From a checkpoint of a small transformer trained on Wikipedia: width 160, normalized queries and keys.
Each number is 500 + 25 x the weight over the matrix's rms, rounded and kept within 0 to 999. Layers, rows and columns count from 0. Numbers have three digits each.

# layer 3 MLP up, 640x160, rms 0.148, rows 325-412, columns 0-159
498519485477498462527540458522506485531474542496518515490516511520534513500487478467511549489498491532479482515532548502545499514520529452474502546505532510496516509500511444510541471498498490495518476545493467489520494504505527463523477449513542529472499494482497455468500488518538470478524474523497506487477498464548487492513546483488475492498476451509503521511495497503473536465495472537483516494500505469512483462494547482489509465456483529526474481514514464478494515557519488
488466537494474505500541493552447517438576593516557476496443522480493515460528420496507516429543516528482509486456480497470503497495511532492493474488556521478464475507447532545534481532516514453474478491453506474517501425502540550496505526439525451495491511513423464462503531478514507606491528516472444465480503478430482504476487557478523475464511534518477460504443498438491534540492524516525502481518504474477548503525508442486507492522477494526499519468451532525514496514500446
442483472448477565513436502464513507498467536500481495516550531568466537514469500524484537495528523431442545505424495511546484520473549482496525523487445557479557531534482518494469480545496451489488520501462495518559457504508518522459472521558452584470460501443528496525482499485538469486478499552480447469421488465537447469532436466505533476511495522478488530526467482530511506501539539502473456490464532466487483452508485483488488481503514464520521542511518480462477478503497508
501493501500509508498500502499499504500491503489495496498502494510491493500496496496506496502503501504493497506493504496506492499504497500502501500497493501500493494505506499509499499510509497490492499498497502493510495500502491495510505486496507503489507505487498493500508502498515500502507504500488507489498500499495499496504496503501502497491501489498494498499491502506490511505496501501502499511498503502492507503498502501493497494505501503509497505499506497494507496505494501
524505513498502486500479492510491496495507502519486507494515483512506498499505486496506488499503505493499513501509491502493523513527524503498492507500482495500491505486491514504518506496510512483506502485507489504488499498509511517509511515503484511499520497488515504502487482470533485526494490516476501485499488487491485495488505505504511490498495492489505509494493505503522500490508509508515499525510498476475507517491489512510482469485499496491510493510490510502495506498513498
505493488507486513536524514480491509458454527537499461507479484500519513508499495499499470529479478477526537492482491511485480527523506500505481522441561467495479494525496503516507510473553503448468476503459503505520460479523548481505493547499526485508470478524491471496480491478525489487468554488503475488450483493484477499503496537462472510517567442542500501559470450514582515510492471517492500509476479511476482467503500504510486480499513485456510475503520499491454496514549498
550487498521484525477555502469494498499513538498454495444464457493508494480511526503504477499505518461478522454524502477502444511542468568505490487563499538539527492490484473564531515533496520524499509508514473474521503532488506489530501535523465485522491504553502485491505498466509501516469499524488460460502489505493506528465499459529510508493495497493503504450488512484466524497509528492539450509502531495494516478512472505523475493502472479477545461512472545485449468492540506
500494490491520523518493509489502503481485504486502483482513498488483523497479484511496499514479515513467502489509501490463455481508521495465523507514477518528481460482494520478488490503523527488498497500522524507503486486500493475497487497511548509488499503497473493512498507503536459491494473475509510494501514462493496512507505531514510489496519503493505483499495527519488480501555500538497513541484495511495524495501501503462484466481477494503479504491533516506493491488507486
523489491508436507484521470459507495528465514451463438501499478503466540519500481543580538527516496511540471509467516495498573464517482505428492528496467539530466538495470492509506507500482480499546436513513453598470493472501527475508472481500472510469531521469528478490497459526500485515529522467488503518457515535488476506542501526502471549517510516524522477556472453498447551474501490525533507500473507462520466516529477542512520483488514490489451489514510512503447474512465502
500514504479511508507471524474514471506499516493480519501487488495482510499476489505504487513500494513486484489523517504498484501505498500491513511519492507496495497483516484498508470500493495503477511494516528507509491493500497499496515496493515510504500510508494488506519496494506497504497491506478508500503472489492498495505500508501510502495492501482511507491499501507496499491515504488488502521515509496505499515496486490485494501501471492515510507508515479501487506506535500
440470573535498459527505463504531486441532485508508488523461488498530506556512450533551444485477549525488508507501461548530512485482488491498547521514481486495477534505424509464525496498504465475509491479461478510460517490492494491501492521489492517516498490528495525555474444436494523491505530511482535501535456468516539494496494558431525507506460463560495494508466484569473490476496511491475493492526473503481492548476528537504530484562460527530437499492446513513534492495519502
483501553443487480513489495508508457497563522559475479509506509524495477491486497483472521543512483502516525498487513539477487500548448493506518551484516538556506538507493462490530502548581482542484552502482506447554497479519454444537485529472526430475548539509501537496443497514497471428522506542555499480481507514537471539508505543546480492483513449523460490506491570526503471431534504498518566525495486482469494528479475494481472482556464538449458503514474464509495520514516543
490507510502491502499498499496501504498498504501487501500495489504499502491503492506501501503503502509508498503490504492505483489512500504499502501500493497509500509495501495499499499500495505493491501505491516499498496498507502491501495502510512505490496497495494502505507499507514495503507497499500509494498500504495502495501501509503499501485499495506489503502492500501505493511494500503504496504495497505490500496496500499502507494500494499500501501505505494502493495494500495
469487545477496506504536475489475485515489540492568520463502528498483521460464431506457488483508553497486487480540512535498525487528437501493470538493489475519523492495554493513530530513510510502539515472497501494475510489538460496501498487466480525447503574482522458494475483503531504453469493522514507494463483532485540539479545519515523478481477485518500476448510544500484514456499534528471506510451459500493520525479483526493477481488488465533495517507452486512493535488529505
470537470522474513502480497511549512476458478531490529455521529514471457499513529534484466544486520436487514475476468531469523484457522469495462503488497532510486480534527530530549563493490568448501500492565557448506494468531512478486523505482458518443549490497441480552486499514541469528470492498512534465513443531463500512515527563469437483515498499405479492453558496489492537496440511507531503550555553480532527484484519482485481477525456469491522465495489542467519450484553506
550528467456484486519510449474504488455448490440530525510450525484496560519472484534529510535520489540467500508486456506482491555468517501477436501459524476505504498550536548541484506493476495521482497522530476482547469509522529487484499467467518522477483519460501536469536494559541494551538490520483498508508496509511500488483527466515487483469511475490471473487488490512472523521527486488540459509449496504533524518467515440514504478481490469511516509533494508459462486507533423
425511519539502480546534573514485497549574533575517502483521459488577491470549482520468527536484443452480523516505458485483516528481527453482518514531513470501480529495518509484478523517500455474490525508511524497497488484485490527455505440469540454511457503550538514523539494482482574462469482500475527489462511483469457506509512520480497537517552529525482423531480518444590424518465520543505419523473492503460504488513508502509473435419504515485462553477499566503517537499506475
495489493497497501489503500498487482494503515512498512494509496499487490516533497497508524501511501504519516521488495486496485511505480508481509509509493482496487514500497520497517499518501508499483488495496512523492494460507491483503505490517510472498514481479489490496493491494505492507478484532479508485484484510538503512482508489490489515496523474496499492491485522525522496517485496524500479514513482507511486497501505483490492468505489512506503484477515514481503516491507493
533489550442523526521567491471484485474485482466495492507457470511510514502491512533502445514497516521474488447493479526514492517458483493437548520498523462513505468450499506529502501528501479532516475491500479482537547466507525507521527504515512555460489464522459489425482499488482457561471525513517506485522418531450503485545539509500519520549533512465493505489484511533488508535481502452501497532562468556498558524488464530481504478490518558502476571511473557501514473479486483
490508509447478492493512491485497453486478546507458477492531487504484503487475470542492516494497492497482497515528546479519490517481517545468503498505488527517468544496523529467488506509485511456493517516533480531504494465521526509475535488523533492493503465461475467513505542503507455522515522468499521499479471478530535462515508472538523472489476491468466506505458477505501514522492480527464496526493530477499542503479522513490503497538506494493529514505516528469505489500471463
484470527456473466511522507487488463521496501494514513502484495507552519477515477526511448477471527481477500517471481510507444435470457493459522532498473462500495523505527519512492510511532489450528505490515574438478474491528459505520493493505493544493495533498518508475495500475519421520483476528477522466514498530509511532545551477487516482489514494543464504465468503507522524527473508515472517507496500480535536518489521548515534521492491491461511476501473530492529479490486503
486504513502493553520528555460485482487465507493511506481516460496503510557518456468540561568479483521486457466516516483507522508515458519489501525564516439495476463462506512515508532522496464518519484533516570447522466470477464494529480490487518525527515511530484493480486519512527472514508486481489508516471529485512526521477489520496474488487495489499511526527492507523507519513499534507481484505504519479512503542503457505489484482481548513498484504535487489494545475489530523
515527517522429488520487495516502544529488490516470585496524445493493493531498491527491526543520530526525501545499511508489463459569471497515503502472547461529488480462506469492540473532543470487424491471491454527532527497469526494544531511502541513448545486534462465512500498425444499467517496489534505478477534506519497522515449581464461554505514491509553543496494522466477529509571480470483515509553514464493549496470487513515499521511530531522519513447517518528502492507524479
476509525507464525509462489434526501501532547503535468510508515481543515535484507512443502514498488486480482496476554483520430550478532486490574500513498520542491463489510518466455551521497475496487460486456478514503498471505495505514493495488561544511539482509500520515508527481470467465519468468471513542500471512492537560484476464511500507456482493453516522512505483533515496455509545507515499490527476487524504538538524513501534474485465472489513514478480535490498515465517524
512507497494495502515491497510506502511492509505494506491509495488506484494497491510488504493501498497493495486511506482497514518510491525497532504502502514511478488514499500506515493513498507472499482496508489483496484493510501487495493506498508489500516510483507513530504500513508488497498493483497500497505497492505510497498476518515513507507486506507483490488502500488497497497480500520514502502492494500506489513508496484498498482495489501491506522492494528511488506488513474
504492505545512501495484492484432525520450485555472499468538520488434486509489445504442463536473484535510520508514486482532512484552433492467494483503542509529531461481549461496572500548592520460468472466514515517479511464487429472505519518512504487497501544492537559516547512512463538460458548475512490502499523519534513497493555517498465554545519464513505476488549575472477516543482477508455443496522483469508504478494488506476509521497469457490493500475474515527502473521538446
526532503462470507431555555512497494495472514535516510488496489526470556494547530528512571543517500516466505480503510493500563544450537492536506490469480511509478510546544529495523498464510516529491505557494500482488499458443504521502524486498482509467531467476476498434521481502481498517507523463503506481513470490522526509481473553536491527520450451541530506487529548481524497516498515510542524507552510446500497545481498514516519433495465469460527486500472461499454467457471530
513528519519529508535580543505555516518476519473527447512496454496474501552475508496474537493491517489539483477514499460479463498466503521524472514530578506482493496489505524490441492519442519509494525507482473513533513448554528505503554507513504500540505476509450443494484462472470414526487467480495506545473494473496504506523533504507522478466533469519518489496462523491492466476496496528508489463503527494511525466559448476440478449512524500550499483513559509530509508502506464
485527507504487457465503486490470495472532520542538488474496494494517514503488512555492454484493525487544521480504532516493496532511527515453485517522493484509472517505504528511429499498512506451450524512490447536500495493492491470527509493478464496507517499507527521489487541508464557467508481504493523495464535504513512471489487537509527498485506524474515510476518504481487473487560502482516508499547530487521506537537498535517509498490509461479496479523481473480518503496484506
469518518531531485476501503486486490471466537534500482482515531445500507559453421486528530403462468534490538447498460518538532480524464486480501479543492506535521487512480517492483462500488504498480527527497514574470495447512489480502498531477503477503491499555502521512541493548449506460484488481461515495495495477538496500482427530505489538545465443541521486491461491502534459497503520514488467462492501538499505461515513504525535479540527480484506556501495546529564502512504519
501470494495509493483517414526446510491575502465495501487493525468491494546526483475491446524481476510435465524494530459546464539513541538451543507477457512555519495540518484446569517504537515488494535480497498475498473484548500519543474499561507493476499524508480473489486483513511529496431464523512470514439450506488524474463549500467557517491525467539485501516472487526526559467507462545492545435520498507516495450456450518468521472507447515530527507497514486474490441550480492
444468509454504510479474505515484546490511509505479503527444525488519539501478515511426437523492474547516544463501503500505469505521482539453515482500506559459467485477519472512519509544533492504498462486541481519454512485507498487498465518512491505532538506529512503479452501468485515471525491485506485484493530480512486508540532547492504489495491477450461513540523538473445488446514539457495520539491497543505483527506503491477513487492485467486515501496577527496539465522497497
487501502498493498509495497494484497495504495508490511498500489505492502511494490507498496508495502504508504507500486509501496500509495493487491496492488501519497506505515491506495493506509502495488497502502500508510500503496500496498497501494500497499491503500489501497505504497505497501512506508491509490505502495500502503493499504497501494511498494489509499510499503507508489502496498497500503507508496494499500503501497494506500486505498500494498510497502509496507495503506497
479512440483484508506461480521488495460473568452526520498480477481551510519509487477498508473485525429490532467453506451492523516470507518479488452464469476438478544502500476520488527487524496485480554511453509533472488481481492483499466477489549514490491530455518473528563553537491527501527519516502533482441435487506525506504450537516505519482510481518478508527426469540556495523517480513526517481503502543455505488486488521528507471542466510499525496499489449470496493509501499
507484545511490534477500568497505539486522555501497514480524533476492451465490475502506471458502556525512510482508477503506469471530476499495448516521498479517462515539569500485457497488484519499521521516522501497546478494449495511493576488471465461524498534480545479507501449492557472501471490543517524472484512521468514473502483473515491553543503495551549501499469489538455473529490479529545539479446447479492514480481501541474505474507486461496496444501513456483515479493514525
476456502487526514514442543497501483450503552460471466490447477450459545508576421474519502468504513478484506511493510497509510506534491527500516489488461514478516479518471534521527526507519467482563516481430473505503503437536495482482539548523479535542433522478510490483543515474494472534513507450490484488516520488485526523477514499498515583491470489468530500476474559478486480510479507539504503482493515519565526473542485519522487507538473488516530542448519521456483496517456517
525485496569486556512450467516474483432454455530471492496471491513509517491570466432497516495522439510484517490505521555484521538490490489477525529504467507532495471508477488497470470488502538506505479489534551518539539509510467520535492516487506522523534497499483489582458475499493446480534475517550516550494445440484509559548517478480508504514494466509463498483481503503499501512548473497609546528535513494528523511529469545509455469521503508504468533496495501504492433542507490
526502529471534508531510507489499522499446524495491532499486523496545495483518493500479526500480449493487502468519486473521489461485502503465513523485483467524459516494501496525528479484540458494520520511434505514500470492521503508492507477540523508485480483471489503494499539516503476501508473500493501484501477479500505567514508537478483466490497502495462466498508526503480498559472531525495444481515489447482491497517544475520481484511425488501485512498486513491498526508464549
491509519487512484537497493492517528524460505516483496481523506503508508508471474459484500465485489534477496513497496510521500492494489512482501506494496503498480480491510507530512497524514497464488521514478480491511491519496497498492494478506477502490523499499499479482477500512498514511504489503478526462506523495478515484547500503511520480522503526531515500505474464520514507515485543527490496507519516465485504524471480489495487494489503499514504503504492505512487496485509487
518502544496491464528534481505527488510474530519493482511485520481499479559517470513553504484495500557504517520549439468545514529488494527453435525492542490478425506513538485453479465533478536532554495506488499517560490482563536498553538470523495524513499504524489470478449468504522420486513444474470501520466518478524498528497518477507567456468506543512550549470515499525497502430517523522485526460521513530535506476518461445493496462502520546501513491558528517519514485537553451
516524498508488521542496490472463463526473494461481451478536485523518441502503518508555459491528519425566492537499508511516499458516479437511492533479481495540536494511493477507492489527459468481511437457459446482477460485482504514478466475530518529442453480546488517499509550516525496489528474527414512494530490480496496538464493469531558510443457440479506456481489544508545499505504510513531501499516503470450537531461529530537518480502506465484510431570508504489504520498450471
468504529498485487509448479491481510460545544489467534515516446566490516467519519545529476541518558528518476527525517469470468504502489505493499507456467579545475483490477445535522476455529449542530480507554501498509468491508524473496512525547526476469503557515502526487497468532491452513527480479441546462570561531498511503453501489502495516512478493474478495481469537496496473517499439536510465511519534517454514507471535495476513446511532461480505487513478535478471485531489569
505495516481517472525462485514481516456453484496497517495476468471507502512487498518543549470471557512508478511524501498460490457491470466496527515468517443492481500499521541501505515495504500486506503503514501505557487496523539478510500502457476506513507472484504511541522510490482493481487541503459470445500505493521555485506498534483483482450464522487491471520511548481485536520506538483515496504503488502487516543492518486473499503521521542501489552491514478486509461524482500
526431496536464490465475553499506492469535489481522491464436458493473473484475470461481483519496487530570553472460495462536490484517470533473445516529572504541430483491540470452479479546486564486487538519466466541447505507497491464522475526439506492493524493495539499552500502534435514495528485507517507499435514455521489493494490491540519510482515493490495447494559489487551497505487511455491512488464536520501526487504548546478497455443510502508435481487520514509463546497469511
499505504509513498498493496448549478507513494490518498514472509526495527496476517490515531500481516520475526530516526481531551504515479533499495553495500480501472470525530442464510487542472507479482552525480473521505478486514538463499475498473485492533464496488487492475504528506518516541494527511496545520476506532522480506513466503491492480512507473456527469466507478471519516498477476479517528509482501487493516521479493464503465481490519510493517506457485448456513477538443516
485449503490525462450441471440486537491559473494463448517512516479515497452543493449515509519500456454494517494506516513501537505549507549457484528511514518484527462480497513532493561536512545506498489478513504524473480494500479503483466510493493506481513496519469505514460515560502489542487504487500528510541531505462487530509535483549441519503525437451501509529485517502498537479498491486486528526491495550474541565486463569539522473438497510534525468493483560468511502490496485
457516526478515463500522492477517496464541480530535463449554519495470492497455433498502532432505510481515526557490490477526475494494487496484500551547432524533509518538507517492500485511549460474534480479480520475560491505496502449503505491473487536466465523524489504517519440469532497484482531497507457505485465497467481470495499482462452514544497436526496517516504518524530483507507482505559515492507489488519470530502497484468504482472522484501563461519487495501485455524529490
520518520501510533473510522471493511506480514447529481446495508513532514469474501477529508492481514443516483476533498476494423472476457483485491511513473501474472523470524493500531516506462539529537528517497455490546480492511489513544527482534508517491460499487454459496462476464497474459481484501489480483483484486493503475464517522462531495479505511507491492476495479512488522482500491554492502557579509478491536469508522512528466488521502482473516475490476528493494461509495505
438524480485492463526549482548508457514534542530472477457560474522546475483498551546455506556529512513502485523525481533531494527528536455464519509517459556518505547497544426507547504461482487469507558467506463464484505447512475495478565531513468534497513458525521512534468547458520557485476479533503508492478551483547532498480491508498451490541470490457495440517537511494485462485478466517522467554554540483477468491452531525450477464517502481511496550536494462462526441502499529
491497493521480511493508524445444478477537480519492506530472538523443524549520498457517451505495472523509556477532493487572476538546513496532524507492516528515530512502518475432531517501466482498495526490458468456543502484532534479504520467571551509471490518519453465523480461481494431485535534493519545497502512540506488541504528513512542515543511507496508504535500521572508501527465528520518455494542520544517550499505493485528471476492492476497531487509489516522453518483570497
487534518532439486534510522464496449488497477538474509546464493522504482540422529579493492499517557554489548581491513502477462482569546491513488519535534502547480514515527482522539464532547498480506517519539513549456483546488481497515469504458454455523502462456466531510498470540474486523463452524486491517499496526521511492510505564496548474508505504519444469488529482536507475502527522482497476491502521474510455520568445513501575495505490510461485470518519507501512534485501468
499508505507489512506494494488491498503503518497484510493482505490496522504480485508505492497508489500496488501502502495494497498507483512484528480506516483513507503489513511517492501498500504486483493507489516503510483494497501492516499521493514525504499500505506488483494500507514493504521479507493499489486488499496502508500525524498483510499493513500507520498497502505503496490488504516500492513501507495499486499493511495506509485483480490498490508514491491497509500507500498
515538546498460530461504494488481519523478491500505505461518504520475477499520502496490474490533500477497473470478468469493517480509513521516552528493498508496460442532493494538498516478461521508478496472512493476538501463497526504510489502471553494517507509519455471489502517466459487506529509468503513505485443505477510495502518511553508472467540489499499474506523502471556489527485558551493486532451493506506516494541459512529458491471500458506493560521453504496536482464521462
497506499501503517500484491507508485516501510504481497506486494488499503506497474497501495504503508503508506500499495497493482496510506498483497511480502478504499500486509502492497503519500512495486511499499501503501495497518513488512521489502502522492493505495492478507507497483492498514506495500501506475491499491490497510502517511504501485492500496497505495503497506498512490487512511505490518505520490506502508493493491513485512495482491493500503510496491500485499491493490487
520499547506494517476512489513509514488519491502523480489499510569479548549490496541471484488521489487471507464525484495511509509507526511526526497520524490525510445488475530525515479506517487509478490523514470474508510478507508470494487483475527565548548490531489476504497495483496501505498466474535499450450479521482500509493453479482506461467473476458506505526525493473487475488502474525511465536492526525561476520495532494518528490509511461480499513496486484479528556463518503
521529519494493543511520526506517494534506563396510487469487483483509515528568494516485475482485479493467485464498505524479530502500529484492509521504483485510444508541554518475502466516520467452526494448487478500486523426469476501469493516461491483502540508518490494520514528431514466561496545494500481531517477488467495535456549514516505488510515487476485475512493514498498520462447510451517526509542462517551507531549464504500453484524465512487498509476448551511520483533541490
508543500509523531446524500486497544541510475501490499489552459526483482495472503469525526501545522539492545518529493468480440505474490539504500538484446504541491528464514464511500508473475510462478494444483538508585475506542487505498492479463527443478476488515490444537491508477527494513488486495462467518460507544513490525445522501503482499516529516501518478479461512467536476467457532493507545527515455519491538504506529488491462492515500475521535513494496493495495491531494485
524560519502511473520475513495485485517494522528514512476485524522527554521495496557507552508507494498486521506499495485476489502491499498500502490508500517476500490498535532499474518535480529513514532505499533500515506497477478497539508468506508493521520455517478462499493500500519473562514484489481491502478485524486507570456527533516505506486463492521494473539492534519547515534493468534537502518482482488530505516475502507512523492510526528514487535509534519511527511482512531
466511433507496473457518500525433506481501526511447532515460432492517482499603500488543528486487493493482541468504496499457495501509501510460516497506454502519447532517546483481502484518502491501488508465523482494488500526518473480482455558483445466464488500494540503437461500470502493494479521510488523482467471467472530484474529509479515540549523499470488487514484505519488529485537469510551531472505531503476454473504460502518494456520507485513508491547508502510524496475529496
501491499498491501503497507499488498489499500506502507498505494498492497478508499510499495505506510499494498506486497501496490495501493493497496497489493498507499495498502497505499500500509496496490508505500506509509492508502502500500503503499502501500494507498486501502501496503510489493494504503501501491498500494503505502494506513501499505507498490503506496492491501499494492506491494507513498505511501502490509503510505501499496481501495492503496494501500500503486498496506496
495501506499501499501493500494498492489494503506492501503494501503491498496502492503497497508505496504496507497501496498505503494506502497500502500497497505499493500502505500500500496498499495497494495499500497499506495501497503498503506495501499494506504497492503498497504502498501493501504502505494498490503495501498509501502499502500499501505498499500498502504502501496500502508495502509507494503506499495493500495503497501498496493507501498497505499503499500500496500507501501
514498499491463530504535444475504512498498452475514576489482502488518457507503494534514505510538506513542488471503502481516469470503528544486497538507496526555524480464464562545465520493524511495505552493557529518498495458480476466479529486472512540492469455500495519498478456506471467443473509507539491525493537504509421516540514521575517500465506478514481469523494547517516525520514470545503511506491508453545515596496520481506531472493531500502473502465461517516502514494513519
514516489514504503544449522471514454445474510530434452505533486440504509492439475521482501465502463540531537516478519517543511477522528505510472549508539567500499481485479518538535475520532493489528499502502479521485529551518513489491470487466500497543465452455472506495488515514485468505564473516505477468502493528516523508526573456458482477548472492473506506463488497552471478491540477473507520472508501492516455475479525514459503497506493487474534509466486565512488496522489538
492511498490495505500498508494497502502495494493497504492497500500499498501492496493500498495499498497499501497503504496492494503499507500496496502505490490501488507502505492502507495502499509500488499508498502491500497498501493489494503505498512502493498492498492496503497495489503497508501497494486502493497501500500502500509497501496506493498502499505497494494494500497491500495498497513516504508502502499503508504496489499504500490495497499498503509506491502505509491500495502
497454560522509506469450493483486471495501494487519524490446493508494503441516490518521449511466476505476455512535423516452466530534546504501432479491546531460478535468529485500549520539463510516512534490553451516467481477478531529545483480551521471498516511491499498482470489524536538582481529532481465485486476481518495493515513464528498527475482503468522546509451473515514506527493479471497507507483481525439458436545486513566514468503467499505500522488469507459476530542528506
493535540493484549498545528511485491495457500527514487512444499501465525521503519501512474524480486558532469460497482436507485470463530496504525519521490541538449478477471562520456539518496483523492487515466481512471467514517522545498487493469488498503503512499446422481495502486524465525472498521533509531510451460458462522523502496487493501521500456460454454538492452509491454501525472545512496480512499491542487483525532494509507452457501481487476496522490507532484497511485477
504507524487484510507521516512479483506512519516492486518483503504477509496497486505521506503518483490473501497510490474500477501516513504503480507500483540520506506479511463527499506511489491508485498510501474507489481462528516524495521503501510501537497488504504488494495510484503492505513470484482507491479497513488487514497496521478478497506490472499510498498491504482499503493487513501511522494508474501482488509475504517476519483506511473465507473497506499502472489492500507
484517489484462502449502492503473496458527564512437474489508465502586433449448479492469510504495454511503542506487482437589520503513560495470546496517499535548474495517445482549554455518510521487501504479505498539497529517479458473492503434509494470503463457459508563522494487474518529536470467454472512467482502454503493483462464497485507490527494472528485478530492552520478487558560482466495462474493499500486490426519489484443497497520532469479545570503477483524458506450487494
465499527499526494475530498467510572501484517513453499424508524490525537545511435467508467492509512531519510506496455534495502515522422514491434519503507497516445542543532469508482498532484473489586495481447470462529439484524509479555501502463498500480553520493517463517461494468539524546496506445487487500507463504514516478517491490468492489484484467515536510527543538504526500477454515448568440506511532488507512487485474442502501509537486514506528476536498535503547457569487451
452536506458498494494445463503554442464512509485510483456556492515556538499508535549517509484492540501459531514464542486513469533516484528505495509475472512455491583506565540497459503526476495508450476550519500487533483475506524471468518528549494541545537491444518500486471522526513538483491513517501487457480469504447497516501447502530508485470450464504560506524439512491513491487524464540449497512476511533500489466448444476503528497473486570494482528504499478469490446497488494
490491498500495499500512503503502474504480505493490516483497501488495492497516489507488499500497499502500504503510500493514490500489504510484495501496510491504497497506507494511512500508503503501493510513496510507504502488508506490507497493507506490500515492485476487508493498496509505497486507496490512490496502494491504506507520508512503502504497495501505498502485497496502498490506500507489500502512507503508504493496490490514498490504484503497502513503493497499504496493488508
544542483477496536482477480475495481518463537500504495502491533533466504544464509520464513512469544477488493490532552468451466495511483553505520528469452509498506486469536499526525479496454476507493481484484461501539474476509503521487491525489458475542502525517548500532525518486466527506517493501483468511512466467472495508502480455482502491469494481512475467523465541520459493540464523531477462548526526468533529540505497460529512507466480540474537484467520503454456514509529563
497522539486499542495474513479485478479486511534470496479521488460495523502508499530506499478536502503474509513503537520488449522527519497491488475516487516521496503496500534506514511523497495499498515513456490449481469469507477447522501523483511498530493512473507479493490498473509509501539468505464497492490467525495493477460527500498508502507505483488479536501471501500513502484501543558497502521483514499463493503495495480471473473496494496515510521514530492478467507483511495
510502476485471507505482525516503525550487506465495491527507444476490516501513472498472508497488519503499511525525527478523502491472471479503519494476516464525495506498494495487514541506561520467472536564500479531536470490467478490518520487489484509497490447456495489486476483524496463560523472491472519492470479525521482547534516502503510514475563452516537489467475497501540485481486490511512522512514513536514565521479541517475528483478486467477483529497499523515458527495521455
540516503500486539506501515473507484533511520498508489460486509564498495504558489529529476477482560475509503487501486507506522567506509469521524536527492474489493507508506484525499505534445515512517488519476463503520531511475509494499474491479498537470485507528497482451506517464515499531503488479522481477463537472487520501502471490504501492443490459518469509506470469525497513478480474459502464510485492510498490496524531507548536494500486494520492523509471493468486514494499484
504529497470493506488494492500476507480492511495500497512490427492491490504509476503504509510488501516486492490511514511492489495527523507489512508491499503485483514491516498515487489501507524460494520523498491494524489485496493470470496526507499478501478505519510485507515481469502479510502496504492507487494470508500499498497496513473511507487493501497510483508484502510477492481514501507484516540508504460524526511519502525503522487505480541496510470478472512497486512523498503
493508505487488498511505512500498492496508496511489508486504500497497502493522486496509498495500489511494496490508505505493480502511484510493503490497508487507498509496507491514504494500501512483488502499499517487500490489500502483512512504510513500478502506497499506512511502504500500497503500489498500490507493508489514494497495509495516496498483498494503488497504514499508498478494509506516506509510498497489497499500498503489494498503492500492493507503494499507487487490507502
498496504494499494501498494501498508492492499500484502493503491509497505501490495501501502499505496498496507493501494493510492497507503492500503497504503497507495505502496506504495508510501501497495502497505504502495498500498496492502505496499512500504508515504496503509500500494506496503503505506503505491497500497499499498495496506495503492500499501498494498499503495498494499497494499506500507506501500498499504502502502493500498492503503503500499506504505492499501496503490502
515485485507507491518523458533467498482506493484492538491513478500519520493508500495504508491509486495479501509513493538499509505536491489495505483496528489521510480512509503523505493494500517446460495487497478489527498476490481491530485471506509502488531489456486493513515482508503474517500490519492492468491504495502526521484501518477514476517493486491495496510504493505505489511492500518502486514513502470484532514527492508498490481488491466489469504492501499481489464493497497
479481480499535506526498493450481484494501520511513494509475522478480499503484482517484502554530484498496459536450525521516483492462500499461505540466503494540497500528495516504501472483461465474469483474490450508502488511516515479469499495535535532491529495515447451446477500495521462427530500493501495499497475461527542571528485505485484512486515480489447506476489479535496498511480513462472463511514491542492480496505542526511581490475458498517501467541505539497501522521453479
515508502555529528553491539528516489462524498529581488476509527497450471514504446525513483471475490515478514497464505486514521494536462561491447501498479556549514509527546541532483471498483517492498476477521466498515512520475472500533523509516495450507481523511469504464461520491499480511450468500487470518513536539479516530462463464523498518485491488418495488521476541492506524467526514520591571579528476499485482551503491518514501495519482475489507507495478526496466454483554476
501533515467483452460515501491501525505494602571522522481488509511494513506465518547510435466477495548500537485502539493470462469507465485421509503478492519514504487473540534516507499501526475445467540500499486516478503488550467509506435468502497454549534499524474454449491532507492515487544476528471505493463570511498494502553562503459500458482522511514466513488484491512543462525505471530476487436507464479454542513535537501479512476463466514500493498472466478516500520464494486
474452535495501490529469491478445479403460557482472491529489490467482482552495529488545493472507516514522529500511503458501489512512477540506521513508499461484458538441543548485550482530525495510470500508495478493461464521525535476506522513462442491503459493473505506522473506475487529497537531493473485458510504514499508481481540513502520501464467481460522524521490491493474496544511506462512505514464536500445477463460498484557521507519499498473559515470481525482464475517489516
497528483469472484510525488491479490524439458506502489510528493529505558502449505488463502519535518491499528490438463479516496491553495536468549502468502469536477566539550507462497527489529507492496517539520510534556472511485470512507496501473457503530466554460420490496510525523497492499489525454469490518430501507520461457535492478486495481485471486476532491542503531498505540489488506480470513513487503495483565508483441468508500502527519443533455516424514431503531483526515454
541524518463480493525546522496443449501539502491497552506472516481493480439505519506454526520532485469503507508449483486510497517493530555476512494483506511547496452502522527509458510561487514446491495503521486498475492531481514540535548517548539506486447541493452533484455565545529513487528539532453481534481502568493472501516497524466485431462498487469444553497516485511483510532499534510541491511526458517519478540546482500476473478456480506525528466493504485457483539517526497
450506539524474482508467463467490529463499506460523508506451474492468506511527466477556475544537501518523479529441478549495483448536449522540495501514461500561480534484477520451493464481527532487521541472507474506475481500471461542496487560488510487527533471480435500508497553471474562487486443464488513512497479515441492498538508546504464486499502520513494504468505526454477528474495476504534491541509537487549551548480483522537519448469526496479531527527451514440502508504490479
506457493455477521502495514522510512463493488511494506480507484476506501543489476510486483520507526520482532482492515522516461526495505504487548480478535489514507469483516515476489513534538483463488495476478505505488483506497505485475490520537490537495507521504482443504503499533495459524508506507510503487493490473515518522478499507492505515501452449498520480491485498472485476467510499494511503511545473484533451481483506518522481472470509484505509538514497491502478496490504469
505521502544516499529498510499525475503455522447471491502503475545501503507545491544545500476542466479470480526477472470474443510468502541522546483497520497521487514503547455506522497501471497535516487455530515484466473473524471514498526496503517496516506492435515533501490465497464507521471524495466471502551448504443490530489456527501489555454452509536492487507543523493462510518529490471504557479485507473526485515506451505510501495524487504500474449513579475485450478478494519